Weights of a small GPT-style language model, trained from scratch on English Wikipedia: 4453 steps.
Each number is 500 + 50 x the weight over its row's rms, rounded and kept within 0 to 999. Layers, rows and columns count from 0. Numbers have three digits each. The size before them is the row's rms in percent of the matrix's.

# layer 8 MLP down (transposed), 256x64, rms 0.0677, rows 96-202, columns 0-63
096:457522556460555529446484458536444551405562523543515525459510533481475451498356508592475484483641444567514567591498423512516424527503512455517457475586504514528559545537469457512512454474434480
101:504536470510448458580537414493510460542542491587533469467561558442571503448486477460570544459537616538511541449495520521459592442416490426515569561453523442492422534517519457435435525534404460
068:507456479527508510511520469519546498413438499487399528486409502521584503474432465567561574534466477474462406573555469533496534479391523550572652585439554470472520507506512488462507580509495523
096:535558538511539539454525484480389526463485539501543479494513461499523469476418524529587535404575521461468538620537448560526368536498443413609499480448522506492488396527561503512511552455482488
138:498531632606563531488519537456524473485553507516545511439484441436541457492428424485465508529504519514580502496522575489463563501534449422434459578494453546466459491583484567415390545450448482
114:536526435549514570543444478561485458477493600552504487492624513571504513560459475598500524497479444406518556498502564452511428591418467441504584502467437525493416563504441499423472519533510541
181:448496574477604494549411511551487459519541445484472612507505519440485492491539503531463524537455445487555589434454440500488606527516505470501550570616464466473409444516506476497436469408584480
103:397493408501539486422443531489470518478498567524543440573514584465540498534434497469629459427473580589488543478438526412531466508453477467512547398444520472486499489416490534564479531506565512
115:433344537533431476497474563520454504556406560490532519569503441509469510518570573483532545445478472594514481434555474537595549476415479518439470554530541532466513512559504468414535526478539438
066:479485606544504529493543473597463500489455583525500419503514570511487491452512439502531530403341463405574496581446484490539513542461577466420553527492485517547601485520453486515508491476469542
110:451449488526513522466427564479571470537494452472485462524430477494471500478478395501555620577481513550446580482523455514499565493466567560466497490483589517505506587521432490597514387592514573
099:522430517449474514450553514438535606470569458561500432454567495460493477477542556492524537509479577568509388491520456468520449487441417579478473526475654542473560511443502461568458482533509569
111:540506551495518545407378527534454435514460472590467565451527573502475475467486481443453375490485645500519498555485489488497470437512585455504452429504560500527533569558538514496425512559459519
109:456430514535497503493594470486557551442466528461478466467449482454570499486524541492480433447517453528493520545534539477517600427429479550556459551460469620563589522566540556447394502447451594
114:480544507546462487452470564470399437613458426494525468515481373489502524489496489463482504590538482528454540483465539520498478448492494513566546454634449572536486449602450474453490520546396541
084:494407520599518520558515527439523525581462575467547514378522512513409555501528569467540468516472479547524403471557418560530516544415469564472461563490547517417526469525500447507464513608517492
064:513489514516484537431469435558418431493473486499544401540540612437476545562477522465470548525416536474479489606495527466497511580501525431365585524535502523580498534545585514462541496493474565
073:492514514537427488396552450418510530433558571547464469491466526524389442476504494557537583472601516532548502533506560526469539491501451581586507471513448533478516568595461583398532481545531515
126:513556601523480512561494451461372476618527528484565548446437502449500420500578454501491373575502553428496473547446479542515512507559470453536523546495505406505516494463452513477491418538447462
129:517457461564499423475383553499487421516459432487523516582511462472452433592535565523520564570526481486583517442552479497408470518426597424537465523537537532467471469532486507556493556388483511
106:560464525531472487496532504528481469496587522547477471535619406595425473532498528443511551468521451572526460464573533421403506485450524631474507431540458494458563472497590478497413556511509495
116:554500380570532523515445512465563454375548475481520552554478422566482477524472513522462584452479533446493498534511608511468364472495517516490565534423514472521514471460522478546618564477511501
073:548415559416567519578413423417496451479454426437488436514488483502530583573498478451442514500466488520542390493536490466413530492505464457547545453488496458424532472550573561538459513547496420
087:389495567462529539488457514459483578453555570463546515431469467439506377413458550430407536556499508567472465491440549526504409453506532470444598566504487460566469531523530529466473495498475562
104:480511480543579434479412556464433469551500516486496468483540418497539442462478597431555599512522455480482512475475492604419615476560524412523514475541490512566472507551485430602464463451476455
113:484561507376529493444526526496416485427545540490562426520498491470514439470526479524599495612488564515524479416534515569537496494498511564475487555559521508517398546506472435487564477558585382
101:509524441427557463468511454475561530516516462504454522454608531553434492598487521559528530529426561578505456566480487507504393483524526516432497483470394553537585489444518433520408481444405533
131:510502514551587515489515555492499507474423484481535514503523458392553522535559471430479467573494467531462402553466451559542602520466564439446475436462552470469530605419463386533508413484543470
099:490461488513546579453594494501521510554542432481513535537455482426503558483534419553455491548496487416524465432519551541533541525447570488642530519550603436522482514572575508585475453584512457
101:506514617577504486569513489390461545399558602498536478453480430495477468475436450472540481463442523476504515564462433502533553463526498490570456518511630474502485474484487440555516547579404464
080:532532486433529585463515562528529646493479518484436485534521604457569503492478503457480524506578479577511557422436437453579520496491410492458490520506450496567495377514557542470480440542534564
078:457530585488531451624482506518467471494445550449478511558538480560349507600477479437477487462503404482493567543481463555472501408497536499497505476536537437458530550462465415617503514528458469
077:536584402510587470557441489489558481462546499538431555455498523425602485439444488478528481516478451592399458458532541481568476510433484491515604413487497505506515402555527549581489487494477461
071:512639489500494487361470456458458489538532395477563572512547534514516452495500529474502395526591493486440541418426499524591461507547523489486509477595525474481452415521524517430494450516539475
122:483561467424523568517442527445558441603555382536454441518523602488577506471476513519526429405514447512568513487565496502484467476535501482487496472501609419487516496517576464572452474576478440
080:483508568497547570454469396469512566491513488444621482488473536499480493488442546517455387580566472527524503557534401501480469495486542525474577496496530504393593548583526426600462487475507521
071:515483457426579551616528472534568551446484517500445453429525507504509626502485446510438580517496522551522493555547474445465498544476522389542565385500509488495404477522525493526446561462585486
097:503469574550441495455536555532490495530513572621508492430526461478455522481592432568545484462509521522452510466486467496394540462467432565557438465455429539520625519536482433419543580528523537
125:343510546473531495528504477500423515454567500467495603438604397522498524498392595483543539490414459560501483446451504522499490546589498541482517535517453530502494404554479564493496493497455507
099:535467413548521541471583525437524403460570558464488529488420470474514425444568449547455602460525485467506537501411535546529490514475454439527536501614441539444493497548541427473551503595449467
105:500527479519516551460450482392492370545553508495499489526536549482549509539491465495419486530485484411468527481465482599484663491564499528525434401485448421565561463539483495421493534468541532
089:497521514445471444507504422451610615535544462491538500403570495576420553434471544481425514507571547493407507486507478523570482462452492502572449515487571513450526547510494507576597582475528465
075:572600474513470522438489444517490524520400467407509545552605519462437468533460521520511417495543445505506521574494423506560519483576538560545549589548518488527565463514568488478455535564583592
080:500476452502481461469470573461523434459467510546455478404488484491534475496613465535577537481413490429550496508514481511535451599407562572469491432465582586461561474585462433524520486466445585
076:614588381520503462506493443455538553441590424484555500469436479528431484359496483562518430429458506508447522540407475519540485557512492491493466603509494478529570519488501528508549471477447499
063:584419438369475460488472527433511473526425440471538582520532478443515535519453463516524545491504586550482484494506509493484472481441474499499468494486515439488473582449541605622433551471548381
074:592519473536555530394488418511493546551464409528505559519554453460447462479492479576489420549544569465427479528475507542568531454500545610447521483595428532488516371515464474443478504520491478
077:425418461480453530502510470534489414487536536507466515453510545522561437417543484540457467375442505465437541482546454584507621523401528524527482581504515408466474534512464550510473495609551501
139:386458434470454524472473509523571442510473418442468411469484532572501558587516496500596507543518508530527553479543548474555398460554527506456485415447539476514519456570535448440519485616528566
080:477602467476549519444450561480506442470459470481461464470543522488514436518495448430517413528563472591471487565668528452460552519421546464578548526575523487466473397526471472486422483497509502
129:465460408528488489552459502489465348506441500524423531522504468482480467466565524453577492628493411455439513481566506493502571551511518487559496475462454518461595374542513524495587514499452497
126:562569473519486463549557501488399446519459547490602482519639542575568392465558464527421513490451584506489499569451474501514441488535520557505517526540494445477490421483509462444429505432557463
083:558486438465555545496458501482553501532385501458545531536596427512444463510430609546492492581434508460408536378418451582551539543496530494496477459497482466501511452473490549420473485483529568
066:491443443571484529532554537535526575473447568544503520500471571412586478542499418463442489381431438434473528530514483445416455518511589515598616551524496470503524492510469518518465579521480482
126:559517504539507491467534565481463466609510521540444521463561424483475602479503522472522466560516415487520579396481549382459493458452480526525526539422483562528473449602564586413475530460510487
118:517454453566481491496565530420481459512508462432438587448462481434545468490477534557417513497471469570577510549414521440517571586450458620531448556475559528457554454464390494476474509500505567
136:532615487520527428483539536510433430584440518571546437492471515441469560536366512477489475445458527536539532521480511487563431465453466561466454520541421511527550448555468599442483509580530432
153:540494592461433535512549465527432621517479630542495527507475436531488464585545591508459525463461483442481426553493398413520487527511423453478475470475473583548591502491511453504498475463553527
088:389514470435525543476501533533566553458511551505538498457421475493508464499623526575612487492457524423466430518489538576439446456450588579509478455495507496552544533491400506595534553496504527
086:535444480504480580408510467448510496443517521519581426474446474484553418420510517516541493434477590477552430427517530410459457498565579506507448472498543467549499593518606487600557520561517479
097:578550461503500528510493471532502527592470536461419507533402578530393531502487470519465461551604486474442482515446500565491563526517500550539556475498463417515457326414534492451528509500497556
087:504537535500501490523487467433514474552597494518510613573399436524518487554529442512493479509563368474508468507505497558496522489514449553583557524456526496422480493506549351480427487482592434
072:485456541500401494510423511481509505510474505464577540574564474520450550545427596479477492471519450481492583455455474528547564597553504459526463507514456578471422420483521627596453559442528525
113:570554529478488467469454489450521476535551470539431477367578486428542533421427527438424544517538482561440459404486416526515474525520577530547498556515537511504436615524501458558434497545479462
101:415493579478571557489511543553456475506525479559474535521556422408486540407527526458479484525557455503459588433535520482508472443586583503397507520532593432460456529503499506566532533426405486
071:519541398435449432481446452596492520509558496494476485515496507480567490427543382550499480543455571502519420494532541556602472474511478537503538433487407494561532460558562634457483495514453475
116:503463575523453479526495529494495530452459427530561516540474450551447434532470516546518523341463531420559492488484494605537535503461483468519507368524454453483453598453437469512546580537524421
119:478523443468485409501549427533524563542522496472394479520509482502464413537510496427511422425509477564479591553532414519340492512503547520464505517493423576491463583448492515412479500481519548
087:487498471461479571459506455465491461416449515443563490443526539498536439468384585561480532415575424516459479504494435482580501583595496457493405472506511540476551607548488552555517430471521508
079:505451529539528538478463436485554458487433515516495473429519544500484596506477471480523510541495494561540425585607465512398545493508564431506566496480471611366459416513486592518514549521442554
078:552476547541564563501464460502468544511482543427509527575585411464458567563470497572501481516555502527424501384545503447523555454484455525473488552498445535469493374480584547388525552498476568
085:571566552586416516463502462437473582529424405507558511547473502434528498524420468416476426556581567508470453512507495493505444540586523511495427547496592545534500540516483535453501433595524534
085:450438652456560524491537482466529537561575520424505481517484422511439475517479577446530486518517543590549379471591476506520524546518470486499479470524536562486545512496490484553459571452447375
060:521554456561495546499497494522509433476447485524545510493461510521608437415469573511515500421569555514426533506465499468513474545604499535506388459501407480563456424506459487410532433473622456
077:456479526399501514399592478454510561516501445588524618413464513463521448464540442457496407553476553456534450491536570495465471514449457517540524463447543513544565548477587480514495537402554472
081:516518676504554485559499485435426509492447492455488509508483528450547504566477480439510505485537458599494400480410463504437507514430502508452528435548502482399521496607526441527402530521539505
087:574610535507564444553502455496554488534488466495493605533505475432528543470486494475471501484467529548466510422496444532566646491558500497375553562489460486533397463470541474463463452404468506
080:528503576523428478518449495426482548484619538442493501472452534478360450507426480515467429509560429494432524480493555492524494481454422509449553563519481478469460484552462542466557619426425544
115:550454436487575421528470476607450448424558484446454542503527495503557525494437588539458596543442505511577504504431511429498533509466466472505533554535429563456440395451516482458436591472474530
127:432446472407453566490533543496475424597489543540464564485453500479510501470416519467410534548558413555587513475501518528454450487578387502557518578531515525576563462547535508584468472513547491
081:504494469595502502464406513442599525502580458472553488560574534560463500452429530513566527471464543459450512640463502557497486510478428486375488436507485462491534472409548443476496493462469579
101:425443684561618525516496463563544581519368474531518504500531486450457542520509487543558481557556572547469496467482452527445517414503544454442548436486527510541508507440483511520520482494483502
107:436575424500468502525503550495487530517499474519383425610516521538518574535449536474473555596541514515474424532469524503546544529463478498499595530550448485492422518456566549410391561432505449
098:513532528530537520445554511507473526558476510579547487487530571565469356535527497593473482469404521403399487554447498469523536504575513464550559527508483507542596475423469450405481561546513455
052:481437382450407458496471533462497492454527507490536522487537609480520548574530412591492459559486542410557587462538459557492427542542473531476437606506487529498451506519485574549443496450513439
073:471476496483539496582481471508500570526499492498487564531572438427515600474518579585494503527400447545473497532438589504514549427472527467508535482532405430431457477485386383525480565491518453
096:443550447591515522490413482501539421403516502407528448500467530534490428484526556534583488449518480539427476554510426565452571575463503486488522474446514524475557465459581445460402603558505505
073:556449499437546447527468401461463543543531459613449510556513489408504517517480412538485529488464510493553553570538464519402502523482500465588612537493606541458515517541565444590480469550467504
155:489478488415475523519614555388505478498462524494556554506401604571459420504482448461432441550485481576511536561596464449577515520447557508524554497489547516470517433486526557466431499436467508
107:475455544542435501529474421577513482520510505474618582499492496422510428507537451509400554450542596408465468413509472548547544455460469514401555575489498484553451518503532507490606529510533551
130:484553509433394538523529546564532498474560480507422481471460645565379525465522522448621537513518458500548455477535553482488544523523426496467507472581432497486426474492517439533511420566499493
134:463515466491504487594512443369464550415596546444564475469455528565513515511536424513567479509458625618447488452476503556504506490442436473511423479450482604496483522517468492497498508520572512
074:540556529488457517439505534510407516503554491472617493518589614511513448466510531535504500425587530532471399528433436557588424501469488546465523537488480536532486417527637475470519468458486517
041:475551585534453486514521459482447411481507512569531497535518589470442441499533588447497466454519516518486550384534481492484400448428468503433464579578481523621550440521437508489458418532549512
113:528518460576537482518528564503498532478449468401536521548538556486419512549462504503577494480558448519522573571540513534486539517509498381510560513547451557483460514443436355530479567487401598
079:532493511593531481484402462446499477554454609521520455540478588534448544471483469486495533523477535528413544506497481489490553641494558466508481570572478541406394540508410543522513494533505594
112:521408545430525515486483538520448376453492530503487482509519549496467596481469537450471400516545388499508545542569544465438501500514467596523437506456476515511512560632546568454496413507529558
071:506544513459546548452511523440509468496527508605563508427511549549474515571567496468554567522501460444420474446563482520565479400498502582513465354483480484542575407539517421506425541545487485
112:546508522435635508437497510545416584473519559433506492480456542496483490443558531467460459500527496424603447536517538502583455545527517458497481433514418521414531561460365476535572526514508472
100:536431403546392503475487396489472511527500530569515497479476600522532554498541521502453492441472519462430529524523404507480537507466446568600495513424544550398444473572526561433527535445569482
096:543513382456489555471423527497430469494574477475516447582537440545478450570519543517497510526454443514579392469422428537490471525490574431519630489524513450509579527564504493498584523496532461
112:458445452446517492532474567506553514572461481478480504473538458456453461516402584495507520557541566489555562381541458500503516578483597434482442450478550492466499389486446527518600456444538589
069:529478532527554521575601433571549475513461501560461501519462443501539487562469520438394594515600514540516468469485432526514570509504496578529601522508551416381532492505509525475442461573523446
097:547472558522520475501460453563448515455550497492570517480516527447561489618539557481498653416448547459563486547420501503514477519480488415554477514507566604549502461497465462494410538561419479
100:595579460491483471531425534525540511504507413546371565607462420436494500492513519458500425524514451488528493518521531456534589488507484567525548466525445504500512583451466510392484435508471611
102:548565386444440553454445463481501445529558544486529512414456533549468520432505465469461535431451434465500534556467554522579485467518440504561477582502445514563435578550611586484524522512446459
110:418495626533498534458517466511497580493490509522577471450519442534457539411460528434619541410490592487581495456499582580532468469534503533474473494428477468517499539507407577472538576507482485
# layer 8 MLP up, 256x64, rms 0.267, rows 97-203, columns 0-63
094:435510528493550531543522512518514540476521525561428544557473615522432528381530468480480436601503406515539444518592555472432560511543448482489512445428607480520464410480522514509444537477544548
086:450528391527531532440503483525544525549451496457555554432527460491393418428508579410484429574480568520522481539456538466551494470510446474508471503520615597415432492543454506509553444519470511
104:675535519474487537498509471456447508522417451569501483590509514573493574470530442439579472544543495468437488529448502522481404500510497488577558489533492473459477573437520461521394566448561499
126:420425554530515570467499590455578458547512475573527444520517563545494532522396453524505583464476487551508534515472535462512591528489438464561366502524524638488516551469489557524454505510551522
107:405564478519430525357609529547478370474409501517459470485485465442472592496486468504536466455551502504573449477514480489418458493561523485457507534464487535532519508518547619508471535472503565
136:441451521439477565519444583457587463470461437481531432505442513584480494372484553502600525448505467440483542515524507494518601557496506447484517376472529515482502488455488543473542617499560463
105:462506484473425554489594470508569504444597474555494483448530521458528531495567520558464568462480555502590528515486406570421476568384461554459467482420420561410541500465512420524490469498498496
106:408568590496460446480528515562414575474481524486565497438516495588497502436489615472574423491568407409410478466462489491492536513446515528467487482405499476536468522533530509515475459590558505
078:481516482504461491525488461460494368417516489439464569462462515489573442481474509443593464522493465457524544481489488540644458569518456477469451582575479487435495428566592525449481503510587568
106:593497388535423458574498489524535479514483494583512452469526499422493540574453526459449539573462437520487389427536507575420550599495570520532533490501544491478450517456483600510458490481503419
099:566496424497465449552606461541493564527504601494552451502560460461551487447544615497516470470508452532543485498544487542526555457492451509449504396376511537487503495501419462469443562389548519
110:445499531551538568468497598613498500505431522428520559531584515464489526517498485368495484507542478504564539523468427586561401462483475416550434539471593474502456436458539476526427491519537499
115:491429505543458432398499512579459565527442535514523532531459531529458523565412525508488510505533468531506522520551353483539509516480462476411500451498494584323561461501456504468483473493579486
092:549512522479412437463454558489496452538455471548495522454554525472618469520443588491458397457536518546582554537565520606574456487488491509503475547506493584541496534495522517460408423429460582
094:516481411514460495495451489565510403570508530448511512522572545582508641533489458489518480491487465414496419498517539465529525440560493461474505401469620465479492649504466519489497567495519459
081:520530431590436455442583540463540525472491423516488524537471519455610436506454429492574551507520407491471571508474480491531456564599474498582475601477470474486518499484490514495491494428637456
085:563468391474499499547525562514549467365515473489517600523427503577460436500549554488493434518549493464462460536467545450444485498547508459525556489527532445507521559548568487472421650497563518
110:540508490484485512527440531467566457451495518576563489470507613447506521471531609530472566462481556502587491414569419540548458455491462506471557476542664465461416498541479533493482484545555443
112:575444433522506557445548506554492578511538452491547569499544536438461555469534575482484479447506416456666482484503504555443564529443541399502464494443568484503540463478525497403571493466536481
108:491494568469509408528451490449528448336434519468589543516398559560531510445485573474492483557525537436436529471443487577532508587454444510527456484485487581528545458521524546514506486563431478
100:443476510418414549477562473558521468519476508551545516506503621524393485561553458480591503510524481477539462495388437484515545511495480454475490402534486540592462514571442462438383504462471522
096:454478482513579515504471591603483527514459439523591518525415541506463474474491396553505525476500594482458527416543457504477491567507446506526532616525418432481491611450588508488450541489455477
086:506479498557495471511563465506484537527467508505525549538559519382435560458547452519540387517536562435479486430462451472435519593565547510440495501404398536456449524485504455585557581467543437
108:474421498527477509521518503556470503473450430447490555459520482505373514404506600544474576431582497455563592438437434498466530452473474560523387467540538522538545574488444493507435556492468484
102:497517578535556476550477499483679567520458522480459502533517505518508517441501537383450469439517422428466509443485470542571444473504469452460453459418493466496574473435477483461450540380483517
107:429523519543473525423483467525514502585483441547442547526441495537529464497532482524482340522502535522500478510451497497470554617461509490567530387516486466481507662507578587529544481521523491
125:638489454471472498500557477490507438569532487494438535538463485501532477468442505544489510509473516489503416506509448490479491663586540572453590485502454539393512568496491613537532417470523518
108:511554478611443559521523493583489542505587492436489587549467534510492489555505563482531459477465550497463488403466444537462417488490510548500536540454455465439483479482578574505433517354427427
106:468518510409482503550447474478576436492500592441429535592518465539450465569414457481515502536478525471616435488539509488545474478449463456461381510553554599540475452528499550466453558518470580
092:406549450495540587438480532501445429537472542551478502507496544561564546443455469471493473507573424503443553389504563612505522557511475605454487461513581497541459497442585554480580511512475494
091:447539545468450499502444475563427519479397401495468524473431495423495476502485488493507527397502462579489567480463490564450543628474458559503569507545581454531558484526573495578495568586530494
095:537486497413465500492529521529443524431546477531491409529478535483502519547496511446609543463649512521652526512510500470495553528500507487510494606465578530523506469423500450468542617566468514
083:560445454505507532582486535425502581445455422440482435448467458491480522608620481442480544480448454562435506526561508498457451495550529505506501417458549505454517550525452503458469510490378401
121:532511480490597549516470472474520467455488515571505490503531515439491513493292531541462493456479455514553444508450394492473532498485593548527438440418517451587523464540509568516447430552504468
096:456432538470567482569468552553449343414468524558478518577537546517522567475545479490571510477484541412524461428516445458438480461544503514443441552446525525546519576398491538421522479508481499
094:563523456447552582408562465490499491575519644472477484525579460442505426538476447628432428534478533532518587533494428521560503510465477507479485413472479497585534489502455521509464562530478491
099:530550420479543410485504465595431465572463432461427512521473505436368517497438518499497493461558463490539490503603511472479556560597506541489566483528512525453465538554420577556478452442549543
104:596507447517516456559481523577474519477401427435463411469477567533507529504562560493504483467539512485566533428468483461497543456495398554454419452409446479569399467430465553544510538481512434
098:502441559543499497539573534548583510523381492457510566571491518490545508514438497518576392501504517474470612484484476454446447463574503484461461425493544654510529464435473481488449532567540529
091:486440585488446540478580438545520490575534464504522560459469468514545450466473416390486461485450493488615469498487500529352469482535578415533481533557481500494561568554551583445528504481527487
097:541501412468503486534442463516423452479427498598491548496525507595512509598377542513573525586489459436481507511458500452529463471532479528396480545480479497545520576487507637487409461500496517
085:445480450548571483472423519490512456470497517449503536486494580516600451506517424466624477513461436522502487446469564525542555646471556504595488431389494464537497552423542520518539479492469539
091:460467465461521519479494398477563478541480561464421602501594501521496493506534524558431550541425560440521471478472461560495464445613448455503423393457560536430463594452501503473437470520524518
089:549496453493480534515508608509507408451511418456531523458514476468518560543556487509511499551568522440486493574547558497530565526459512527426506550366455530599443444575450533510400566422468526
084:460477549448483509539424483507577543624538482488565492547482477554480506420513407529582502422488510604499535540441508501461557491484532546485520456571421652475423483483477503478520573483469448
077:506607499529499436573524583514506574515475535437543444382503523496525419566484447437579568492439457554518505521478505502464504514540438493573526461366427468427471567503515556449464511552505524
077:523559370460504465544502429566529495458529389476442520459570500463518452523507537528536520393477585506412435507555518568537592442473443425500442516485509536473488451551486507546454574425491469
127:569432504470544491461484479505513455491486456471612535481476486535526436480557562573561409480520472494468494465464483470578434486525508577577531502458559556481573510546533487678542610491473511
091:491421522415537447544401629495514591540402570572542490484514472528434524549505433467457542398553527554471520488501513511512394467592533477506483469433448500528539534527557496496459530467501545
105:575474554431548482508480480545493530580483527515512480422569487442559623560492510525457450582544470574555523483469442491518498596521455539455451479494477550523394461484606559474434483398479513
118:506486553399494496529415488505536479458420538582523649433466509475579444556555593496537554504534414511467476459484514454470495472519464460447503418428460560503465442403493510520534425491536473
082:416523503473617460501502617423500421435492523493489539497460507448495443487540478499425532538496417560555501519575574462509522431568442488509492512419558505478481515594514488581481538479542379
081:525476430569413502529409545571473514519557564530523549482493481503532469486525506541497495493436544498575479433547408567518461446510490491478500422439456450609512465486632490606475392483527516
106:490588583495587485410554465503512482516532452505503539491545567590439548447487510553428475445543400498491516484463580560466587569403488462505540453509456481458482531435517447592545526550570503
115:536495509420470466479432482505464552457574487475509447406519606627495501567499502480515495573536498481479495422536514492460425507464523489519560443397462581510496523456536599503509634501446559
120:457477620582514493491457581552505444568405495569519522513422483438414543569507473444486440419443499455525440538507411505497486517488452549523448493464435440579514507544485507456468524535610459
126:587530458497572426558535457489433484547413442476471528568414443469522479528450427493507472539513462576600430532485530469539402553536521535453521482525504543486533573415498556581420525445545468
101:506582542568473524499507476456529388418476557477488494493523586525437534500506551514498534551571473407508523434515412466594427566429456427468468520530481486576447471452527514485389519455429544
097:489544573459574470503557464527578546484545415462458480475476465424489549448417518581495515432522583576545587496602493499559491462521501504404578450509472550544442516542410437549501457523460499
091:551509612497547503463523501561466542570559567562480535529461406449503459554497497455462535436541476588467470473503415504476563433470387575534512491514635467403539506526441542487477514534502513
092:607462507549531498438490443519519541582409474488541474548488451491527530453405527483490413614485480545483487562554438519475458589538529485401448441465557542465611432499455558515533524474520526
084:606640444411534496571487431569597555515470449515441456532581457515481462523503464428503484522431524541505470472515452511495485447460537569484576514574587519557538492487529474510519409476546539
106:536502498427607583526598483506539472460419502544442502514428536528440494591573603446485401549477567477547434453556513532503475519527463534510566483479553474497449446449531411438476476546549504
104:540475452373448536456408552529556451500537475532445469454496495491473435457503446611488498508437522495554478485454540475511452519521388521491571551389614535486539484573495524545455557468448550
089:471521562541526419497552472576540525574517483430578469531465501517472482603508530503565557483487473522465530471471393531520477433478479441380438412506421530419534514481534418562563527411521499
110:453475622439461553494525560527503458472523495523476456485473530478511468528433507601553586354387422556550462459485519554481510532454484557510518506403486509585523473488503450518516508528506394
105:537543482476464491524564490496497533499460534514498429447515453539396586489627485502526513458488487516447403488541565445459501537431394603496490562483520453446533595398555481485459565563515529
100:595568389473493598519513424521495495537441503505472473587510537549508529431502447348485495475575541404449502425548426579528478481489494482530535533512482507506492481388473507498485539478578503
094:560520522457488515478564501494476552419544466439426566580421509476546540586454475514474521444609407495460494530378496534601508483457521536508485443470560497475530401564525487503525498585573480
080:480494497561550476489633587445503409491546536599539498576478444502413428505507429462548510447429445558567530484532515507578491462429563545511551534490578547486525502482516586450549442494479523
092:536439499488506511554485496478524546386411459512555439355491522489571504478556487544494517410408548579552508444496469459380441464490509618556524527424460546476485535521523488494506492509484537
095:557493449541466468491544429479452562500505535544576452499463565466446506503528514457500483529526393521538440580484382500453466574527467372507464542416573461534530517465489554479530575538522618
072:463601441479598479620522568546554520457480550445452573485497476488648459489468416500475553485458503563572521510522493583445509435507442422497487475529523522550530405479471504487512558486494459
088:494532523452577542509423460468559564427578436488530467496460476509538493409513443550568477558544488587503474565652476461604518488476466519410485522542493541482455492548505493478449617500471490
095:483525430450456495496503512443513446383534485501568452538534544436493547464570459554513549544411430460500515459572537528513529608495384448481525520520568518512461592407458578499513474543564547
096:500600549572502506412447526487456578478500470490577456392510545542485524524545525501507513489503484522422443600535404511484474511527516475449510454501478493491516514580433474562334469497536403
099:539508454450469554449483517609463558549436442556539484498544478440558444580524489457566464414447515472493396527462413547565480583494452531543477571582508557569584533483475492500503415478489480
107:514695475579496517508522553514531461561484520480484474483527495447459496545498562463546516540457514456463548453601499613518487603525474497444536470470439518535508500564490567499414478454583438
113:558519493441545511534483417474515416518477443605520461491512451493532529433490532408498374465491439565512539514565537552497580553508418446511546511490592570424429512467492503478471534568460590
088:506445456570547476473498529547529455537551426546500587490452489492454450547516540519611476504362550547518458515428486496514570468421421505456533436426576502432529450595531495544540492445557526
101:499573472485522412477425429475518527429537574516501486398447502507385466498535468454431564371457491496515499559486458517488546518485475479475468568509519483509471630552626537470537450533505478
107:577407580518525516477444513516537490388466548439570518470550459560500488478482539518532513467508542496491443425485510477436533567547459478411439417502563486464542446601487463617567545559538550
099:512411581483544487534548492542530422583502433490470545495471576491558496531538531540517451387437577556483529466519507599524467441583530512483550549479632476482573552449451521506494482486591469
065:467486524481524487538441509536564503603476515535522422475580485479478538467536560497493588529413520525451526458515445497465692443511538526477515435570519473580561465409532564533515512485532430
072:449528409534569422480553535582515545481520498482522486505498452530407460567491516418418492490514549435539581483558501556635470572558439485587461519476534525582518507581552520582503518502487510
094:524459525512445574475465465470516437524554391390513588494437589482483540515526505588543489562488514535509498449445534429551498544426470485517440442546562484497500648478593539512506478548539468
092:497450453401459565398426530546486543539529574406480502484542500508540505437486553454500568535445559485604570509541505547526545508527443605457448568449506535454499488513480464430512454510482382
138:595588480542534544438549538449551417550422578571540576420567481514495505381517525483581523476478478422556508509556429442535497491571423478427517498501505551551496525495532484488446476511469569
102:600501472482415466486449529501532476481450514575517475515524451506522511484309524467481533598543522513499460478543514480456476419497527498452506373507593483505590551551476543478503549571564473
120:435525546546464538476418618504550477529411549482562566523481490573431539410520521457554488525537424593503500461477498474538497489442496601487460503470402447531483427564486529541483526496496383
105:484499560472504589430553550462471480550484419545563391506491425595469459421392543434456579446509485562519466458526527500434407504400464510490484564443538482466510487490495485549490564440499492
082:525535529533509468451531543457560466484508508589450476467482486432353537574536473468522508464486471434543596550501474519585587510469513475448629549517521439427483484495490478606532459446472425
032:511492536366512479499539536494539498418465525473513517530442497556460519513479485491579390405463537455483470468566443551514529548500407440439531534497496470386532584531509599602466550542480494
110:524472487520542505560673637500551537532456547560521517498571553533458503529468463562563521473507419464515556405474499472513439465462492578487515390553509450493473576547471529475529465483494543
096:555502549449444486508436442557460527564482498512475491460377581397471518523540512513433396512628446499528407473522508554497527542463514472461504586543468599519508456457478558529459491547571520
113:542471501489494527365464552572489479435548523442554476484643441485470527467491471546540479540517481526574554469488468517511402502398486575566477406446505484436510497581454503479432457449530550
080:512536485431568450431423526537416461450523478460503506533506477618498488607484521534561533587501464538567503524453429511602506502452413442534487491549511555478641475568530493523446554495509504
101:551490469479594450476526484531505517565365485524476567531504473521528484535439505462462397540545528530546499516477531412534463589517505544533506458446604477527543517404507581473352495483448520
109:525476542474535440498484443544457455492462544474458516512579545615389522600543492473471438522522420435496537497454519500475598585561530473497459485545519483529481571591481642503437548495518489
108:562456500529491511491573490531571517425387451493461547520510534575480485462461486481483448417485441436534441525507543382492528470498528551491466515420516547500536417437474643484558573583462522
108:447472629542511545435406541460523432468443577483557506502516495447550506495478477445456432472543409507529425485519501505449559552523456530538493481509492489481447638627556454527442507523511439
085:499495423579462500510474454421495520512482555555475594433385571511493530375521537417577416479511429505536479636490534512518473507491415453498467512533503520588469506514462484511504441494497571
101:498402581410558529580535494480449528563473595553419531535531595470453469445437538550482479473549482473442527509493438518524561479459497551482429485463418511442613528496459423554555545525497497
090:518534621467438442472537584533516543554467523559521629479538515472605483484506499534480436523440525542561478539548557588459531465434412549476544509430521439547539519514554427453553488470470551
104:505408546514556504576516519476556564431411513462482507517551489495537499487468504539491436560513532542500409404495495502534462589500491589456413477498540564501529459409402448503468530395595548
113:499436445483530502549483508548484431504465559492500526510520591567508460547434635442424457543498415517498552494555375545549543536512468537557462495548505525478590446436580430561451502487552533
105:438554473474420423458534471496476670412420539503493510464489467546483516499443559449506490500538505541571518571466533467486457512436471393503536447554529534557584458480530522512468490389565505